Weights of a small transformer language model.
Size: 9 layers, MLP 2048 SwiGLU, vocabulary 2048, 25.5M parameters.
Architecture: RMSNorm before each block, rotary positions, no biases in attention or MLP, untied embeddings.
Training: a variant of Muon for these matrices, 888M tokens, 13555 steps.
Each number is 128 + 24 x the weight over its row's rms, rounded and kept within 0 to 255. Layers, rows and columns count from 0. The size above them is the row's rms in percent of the matrix's.

# layer 3 attention output (transposed), 256x384, rms 0.277, rows 20-50,147-177, columns 288-319
size [104 103  99  98 101 104 100  99  96 106 102 101 100  99 104 101 100 100 101 101  99  98  98  93 101 101 104  98  99 101 104 101  93  96 102 100  99 101  95  96 106 105 104 104  96 102 103  96  99 101  98  97 103  97 104 101  98  99  97  98  94  96]
[[ 82 125 123 168 158 153 158 163  89  98 127 122 117  93  87 146 121 128 166 145 159 138 133 141  80 145 119 129 141 151  91 128]
 [122  97 117 110 108 148 132 129 146 132 152 100 157 128  80 130 156 179 135 182 119 174 136 136 122  99 127 107 146 162 103 118]
 [119 147  84 141 188 127 119  90 155  79 113  68 132 102 132 150 171 128 178 169 120 138 136 125  93 123 114 147 129 133 165 117]
 [134 134 152 135 162 131 133 103 171 151  98 129 144 108 132 150 126 126 162 110 173 110 122  89 189 174 138 149 115 155 139 149]
 [138 136 103 159 165 121 107 100 163 148 144 127 139 157 114 127 103 174 159 104 126 144 133 136 112 125 148 145 125 127 128 128]
 [142 122 113 140 128 166 118 118 126 136 114 161 110 117 152 169 148 135 124  72 146 156 119 159 169 120 120 126 130 141 160 136]
 [ 99 115 100  84 133 108 145 123 133 122  97 163 145 164 132 178 126  55 161 104 119  97 114  96 127  96 135 123 160 156 107 142]
 [136 159 127 139 110 152 105 108 127 112 162 127 106  86 137 110  99  72 101 114 101 116  94 119 121 129 125 118 158 126 137 165]
 [ 99 149 136 130 125 150  99 133 150  94  88 125 119  77 129 106 145 130 112  97 127 121 143 134 109 105 136 117  98 159 119 142]
 [119 130 140 127 135 162 133  97 121 133 126 144 104 109 103 116 109 153 110 155 130 121 114 145 134  88 122 139 105 173 157  93]
 [125  89 172 144 132 159 113 127  93 148 140 147 134 177 154 124 113 151 122 119 139 113 118 127 148 141  94 132 129 110 105 153]
 [108 108  94 179 154 151 121 130 166 124 156 151 119 150 142 145  77 116 119 111 114 123 124 112 151 122 115 108 111 114 113 158]
 [133 131 154 146 145 124 140 111 150 129 116 121 104 139 123 105 156  99 104 144 103 151 164 110 171 150 121 100 122 159 133 132]
 [132 117 133  98 120  82 134 118 167 127 159 123 132 139  73  69 133 135 140 131 121 100 113 114 130 164 129 138 153 125  92 129]
 [153 125 132 179 138 126 132 117 110 112 168 141 159 136  42 136 101 120 160 140 160 126 169  85 137 157 125 160 144 124 104 146]
 [149 127 125 114 136 125 124 148 123 120 136 102 118  99 122  96 131 124  93  58 178 165 130 153  93 100 102 124  85 118 142  99]
 [144  94 141 121 112 152 156 126 128 125 146  93 137 131 154  90 141 125  89  91 146 103 170 146  68  89 133 128  95 119 120 126]
 [142  61 115 144 154 124 170 105 108 131 126 115 129 196 168 107 155 185  89 125 116 135 151 153 178 101 122 172 139 160 137 138]
 [123 115 113 105  94 144 154 157 139 115 120  81 159 128 156 125 135 121  78 131 130 172  66 140 107 121 100 160 187 100 155  86]
 [133 132 116 149 146 155 185 128 140 157 178  76  96 109 120 122 122 147 136 131 116 123  80 105 136 129 132  97 133 135 142 124]
 [114 134 107 119  67 128  93  93  83 124 126 143  71 127 124 124 140  88 133 106 147 110 131 133 130 116 148 127 135 116  87 113]
 [127 121 140 146 160 131 111 130  92 125 115  94 147 147 110 113  99  76 152 130 154 130 110 167 136  79 114 182 150 113 154 101]
 [112 138 153 138  73 131  92 124 137 130 117 151 102 161 129 121 152  57 162 103 129 173 157 122 131 132 128 110  93 147 102 134]
 [103 100 103 148 136 123 136 137 129 150 104 126 112 133 134 153 127 107 105 181 107 112 127 119 150 145 147 160 130 141  98 112]
 [152 140 122 143 179 141 137 130 155  83 125 125 116  49 138 161 151 137 121 111  79 104  93 165 110  93 103 134 137 111 122 125]
 [150 141  99 121 122 135  83 187 114 103 111 153 142 113  91  96 102 116 138 126 111  98 141 129 114 122 124 102 139  85 120 145]
 [109 141 120 113 106 100 142 142 153 155 172  92 103 142  87 163 132 104 155 147 127 166 155 120 119 110 117 128 103 115 149  96]
 [ 97 112 128 113 141 126 179 111 123 149 126  89 169 119 146 131 104  96 140 130 158  86 120 110 120 148 150 128 146 126 111 143]
 [147 124 151 144 130 108 162 109 125 119  70 116  90 143 144 141 132 103 112 107 122 135 107 127 140  97 146 124 104 101 126 140]
 [112 150 160 120 137 120 189 105 125 163 118 183 130 128 119 112 106 163 149 118  85  99 109 148 102 127 114 130 109 112 164 156]
 [113 119 128  98 107 131 109 153 157 134 131 128 135 118 175 121 169 140 136 143 114 131 112 119 133 116  97 107 116 126 136 113]
 [ 89 125 152 130 111 113 136 107 122 133 102 139 130 119 156 115 168 141 138 121 146 174  85 119 101 126 104 113  89 161 130 135]
 [103 122 135  94 123 125 124 142 122 144 137 126 135 133 138 161 130 101 152 137 129 112 119 167 135  69 120 128 125 119 107 136]
 [126 108 109 136 100 167 129  95 146 105 129 160  89 176 139 136 117 142 116 134 125 112 143 142 136 135 160 115 105 129 129  91]
 [ 89 174 116  67 129 132  84 154 118 151 106 130 176 138 151 132 139  94 108 155  96 138 166 110 164 174  99  99 117 172 100 159]
 [ 84 150 102 118 128 106 162 131 116 123  97 135 125  90 117  99 116 125 145 117 129 143  66  85 143 122 101 121 135 126 123 103]
 [111 100 128  97 191 162 123 115 118 116 151 171 137 140  98 150  96 142 113 129 158 116 126  84 115 153 111 105 131 125 129 105]
 [174 124  82 107 123 178 159 115 174  82 160 112 135 134 113 103 129 171 143 134 136 115  97 122 154  97 121 150  85 122 120 139]
 [128 114 122  97 153 106 177  99 123 136 111 158 111 184 108 126 142 123  89 125 105 168 141  84 147  71 147  99 157 169 110 126]
 [135 106 110 139 140 145 128 102 112 137 105  99  83 155 149 130 106 146 130 147  98 158  69 140 147 133 171 110 109 158 109 158]
 [170 117 107 153 154 115 121 130 122 124 135 160 143 139 160 103 108 134 122 145 124  97 135 120 129 120 139 136 114 145 118 130]
 [122 132  64 133 127 125 109 128 124 169 125 147 108 163 136 114 103 157 124 138 112 156 121 153  79 127 138 117 108 124 138 115]
 [146 136 159 115 118 140 101 114 129 137 155 111 145 132 122 158 106 114  84 135 142 112 122 113 124 114 144 106 161 103 120 152]
 [154 123 154 135 109 146 135  97 126 157 131 111 129 152 111 126 119 142 168 139 113 118 156 146 133 139 151 116 123 159 154  76]
 [139 131 134 146 146 139  88 120 126 146 158 130 147 120 143 164 149 138  56 125  90 118 123  77 109  99 102 175  98 133 140 132]
 [142 149 152 120 131 108 184 117  96 139 126 133 123  98 111 138 115  73 152 137  94 110 114 120 134 123 140 159 150 107 150  88]
 [136 148 107 170 132  88  72 120 144 109 114 107 125 145 145 124 145 186 136 134 149 135 176 121 133 115 143 140 123 106 178 135]
 [126 124 127 138 134  85 133 132 130  99 105 103 138 148 154 105 128 129 163 145 170 149 133  93  80 140 122 103 117 102 125 114]
 [113 126 107 153 170 134 139 120 165 167 121 137  82 146 152 137 161 121 123 167 138 135 103 141 128 165 142  88 129 102 170 156]
 [129 149 113 136 139  85 160 127 143 159 108 106 105 149  75 119  91  84 116 110 148 114 125 151  88 130 104 139 145 122 162 121]
 [124 121 162 129 138 121 114 119 173 134 138 137 106 122 124 155  75 130 155 174 176 125 134 105 120 104 146 108  81 125  94 115]
 [111 154 122  88 122 113 126 127 131 137  92 140  91 155 135  78 173 141 133 116 169 117 139  90 146 137 149 175 151 123 110 151]
 [119  79  98 122 122  95 141 125 133 152  79 105 120 155 133 105  87 106 136 151 158 132 110 109 105 131  96 131 169 141 123 125]
 [109 142 132 148  99 122 123 131 158 101 153 156 170 100  95 149 163 108 110 138 150 130 170 154 143 152 128 133 141 123 121 143]
 [165 138 172 123 138 136  72 158 155 131 138  59 161 148  99  97 115 129 148 149 165 131 119 117 121 118 139 124 131 187 131 129]
 [124 121 131 124 131 119 145 147 142 147 150 139 162 106 157 168 137 112 149 129 144 174 145 118 120 142  98 116 137 103 123 155]
 [118 121  89 123 164 152 141  91 125 124 148 138 147 135 126 146 124 109 143 136 158 129 135  82 125 136 144 129 112  71 133 130]
 [119 125 113 142 118 130 131 133 121 116 123 136 101 123 143 135  98  94 122 157  87 108 103 130 110 104 133 134  88 143 120 186]
 [122 106 126 110 103 138 124 116 163 122 144 158  72 150 124 104  87  95 125 144 118 121 121 146 126 115 105 125 159 112 158 122]
 [160 115 142 143 124 149 123 133 120 112 126 144 139  93 108 164 121 147 115 141 149 112 168 120 108  96 114 165 105  97 132 104]
 [150  93 152 108 137 134 109 108 113 110 187 151 117 138 127 127  90 123 116 134 158 147 147 108 135 125 111  98 132  83 151 102]
 [180 143  92 113 149 169 130 140 108 129 119 133 128 123 176 160 136  63 147  90 149 132 114  91 123 121 162 114 125 109 157 102]]
# layer 3 attention value, 128x384, rms 0.0608, rows 20-50, columns 288-319
size [101 101  99 100 101 103  98  98 101 109 101 103  98 101 103  98 101 100 102  99 101  97  99  95  96 101 102  96  95  96 103]
[[ 85 139 138 170 106 114 163 116 155 102 124  75 111 137 143 155 118 117 128 133 108 101 103 143 138 122 152 146  89 115 131 140]
 [127 172 149 178 153 117 100 126 126 161 134 109 137 154 108 157 104 125 141 118  56 100  93 132 121 148 122 119 135 101  94  88]
 [127 117 162 145 106 115 171 100 137  90 137 136 133 120 128 105 133 148 130 124 105 130 145 105 143  89 134 140 124 103 149 171]
 [107 138 134  99 171 159 159 111 110 162 116  88 130 115 114  97 156 158 159 145 150 105 138 111 120 156  91 120 105 125 182  78]
 [157 137 104 158 162 137 131 130 116 164 118 145  99 170 115 123 117 125 170 103 132 152 173 167 121 147 140 161 125 172 168 113]
 [ 85 114 159 148 132 142 117  93 140 162 107  94  97  70 148 119 157 143 135 125 138 118 151 151 147 162 138 104 156 131 132 127]
 [116 114 130  94 123 138 160 126 152 140 118 106 149 133 135 136 127 120 146 127 115 140 142 118  93 110  64 109 112 107 117  99]
 [145 105 129 143 112 116 193 136 113 130 147 133 143 100 154 128 113 141 128 111  61 115 133 103 156  97 112 143 124 110 118 131]
 [198 140 160 123 106 116 150 141 128 123 143 129 106 123 109 114 164 134 147 162 137 125 100 151 135 111  88 126 138 114 119 112]
 [ 68 132 152 135 145  97  97 104 117 116 125 130 125 170 155 132  90 108 115 127 101 122 120  83 135 124 164 189 164 106 102 134]
 [121 120 165 118 119 111 123 134 104 158 100  78 137 162 150  98 133 138 145 166 135  94 143 112 165 103 124 142  87 121 166  81]
 [126 129 159 104 125 143  79 107 157  92 150 158 141  93 163 103 119 151  93  83 130 113 112 158 101 135  84 109 138 117 144 123]
 [151 115 128 110 152 136 125 131 130 117 106 157 153 139 137  95 169 116 143 143 135 168 143 114 134 117 105 135 141  75 148 114]
 [121 105 159 128 141 179 170  99 152 139 138 126 127 162  92 144 124 147 108 124 108 152 112 128  58 166 140 157 119 117 158 157]
 [138 109  78 121 101 158  87 140 150 120 104 115 105 164 134  74 157 182 104 106 109 142 131 125 144 112 120 176 148  90 150  92]
 [ 89 118 127  86 158 125  87 123 154 111  94 136 118 108 114 102 102 108  94 121 156 136 166  89 160 131 137 158  85 127 127 196]
 [153 149 130  94 153 126 143 112 128  97 154 134 188 134 120 117 137 145 141 102 102  69 139 105 147 112 124 125 120 155  79 141]
 [148 125 132 140 142 108 103  85 134 108 124 123 116 104 139 149 136 127  99  96 119 108 128 139 142 124 107 105  95 112 116  98]
 [113 103 127 140 133 148 141 126 138 158 146 104 182  86 172 150 178 115 148 128 112 133 147 130 108 112  82 147 113 109 162 143]
 [125 124 131 101 119 147 153 179 118  89 140  96 103 164 156 131  64 137 160 144  92 128 152 126 112 104 134 124 144 105 141 109]
 [ 99 153 152 114  83 126 160 110 122 133 149 188 105 115 118 133 123 116 142 101 138 156 139 180  99 128 130  99 138 138 124 115]
 [163  90 121 110 154 114 174 153 162 139  86 151 143  78 121 166 162 132 130 168 117 154 107 126 143 106 121 136 115  92 104 113]
 [103 109 114 106 122 194  83 111 152  99  87  91 148 136 124 118 153 108 152 124  99 149 105 124 137 109 162 136 148 110  81 153]
 [104 104 105 130 134 128 151 129  89 115 123 119 157 132 120  83 125 101 134 137 110 144 136 144 150 142 176 206  78 130 135 129]
 [138 121 111 107 165 139 135 131 174 130 146 150 150 113 155 139 139 110 103 135 197 121 166 125 121  92 135 119 108 106 151 143]
 [149  92 114 128 130 149 150 115  93 137 123 101  77  97 146 133 114 110 101 163 101 142 126  95 135 156 116 134 150 137 136 172]
 [153 134 133 106 143  93 110 121 106 100 125 129 125 124 146 164 119 172 131 150 121 154 134 134 111 140 117 115 146 105 104  83]
 [158 113 106 108 131 157 150 114 152 115 118 158  95 116 119 116  85 127 116  85 159 146 112 118 141 173 154 109 112 171 122 180]
 [123 117 121 140 154 129 158 148  80  94 108 124 149  96  92 123  99 151 108 122 112 103 143 155 159 113 153 131  82 146  97 166]
 [114 117  98 112  78  93 162 134 118 123 149 157  88 128 155 107 122 118 107 106 105 154  81 115 121 156 131 151 112 151 177 148]
 [113 152 138 129 126 121 120 107 136 137 154 154 123  90 150 129 124 129 170 154 132 140 134 161 163  86  98 184 187 124 144 116]]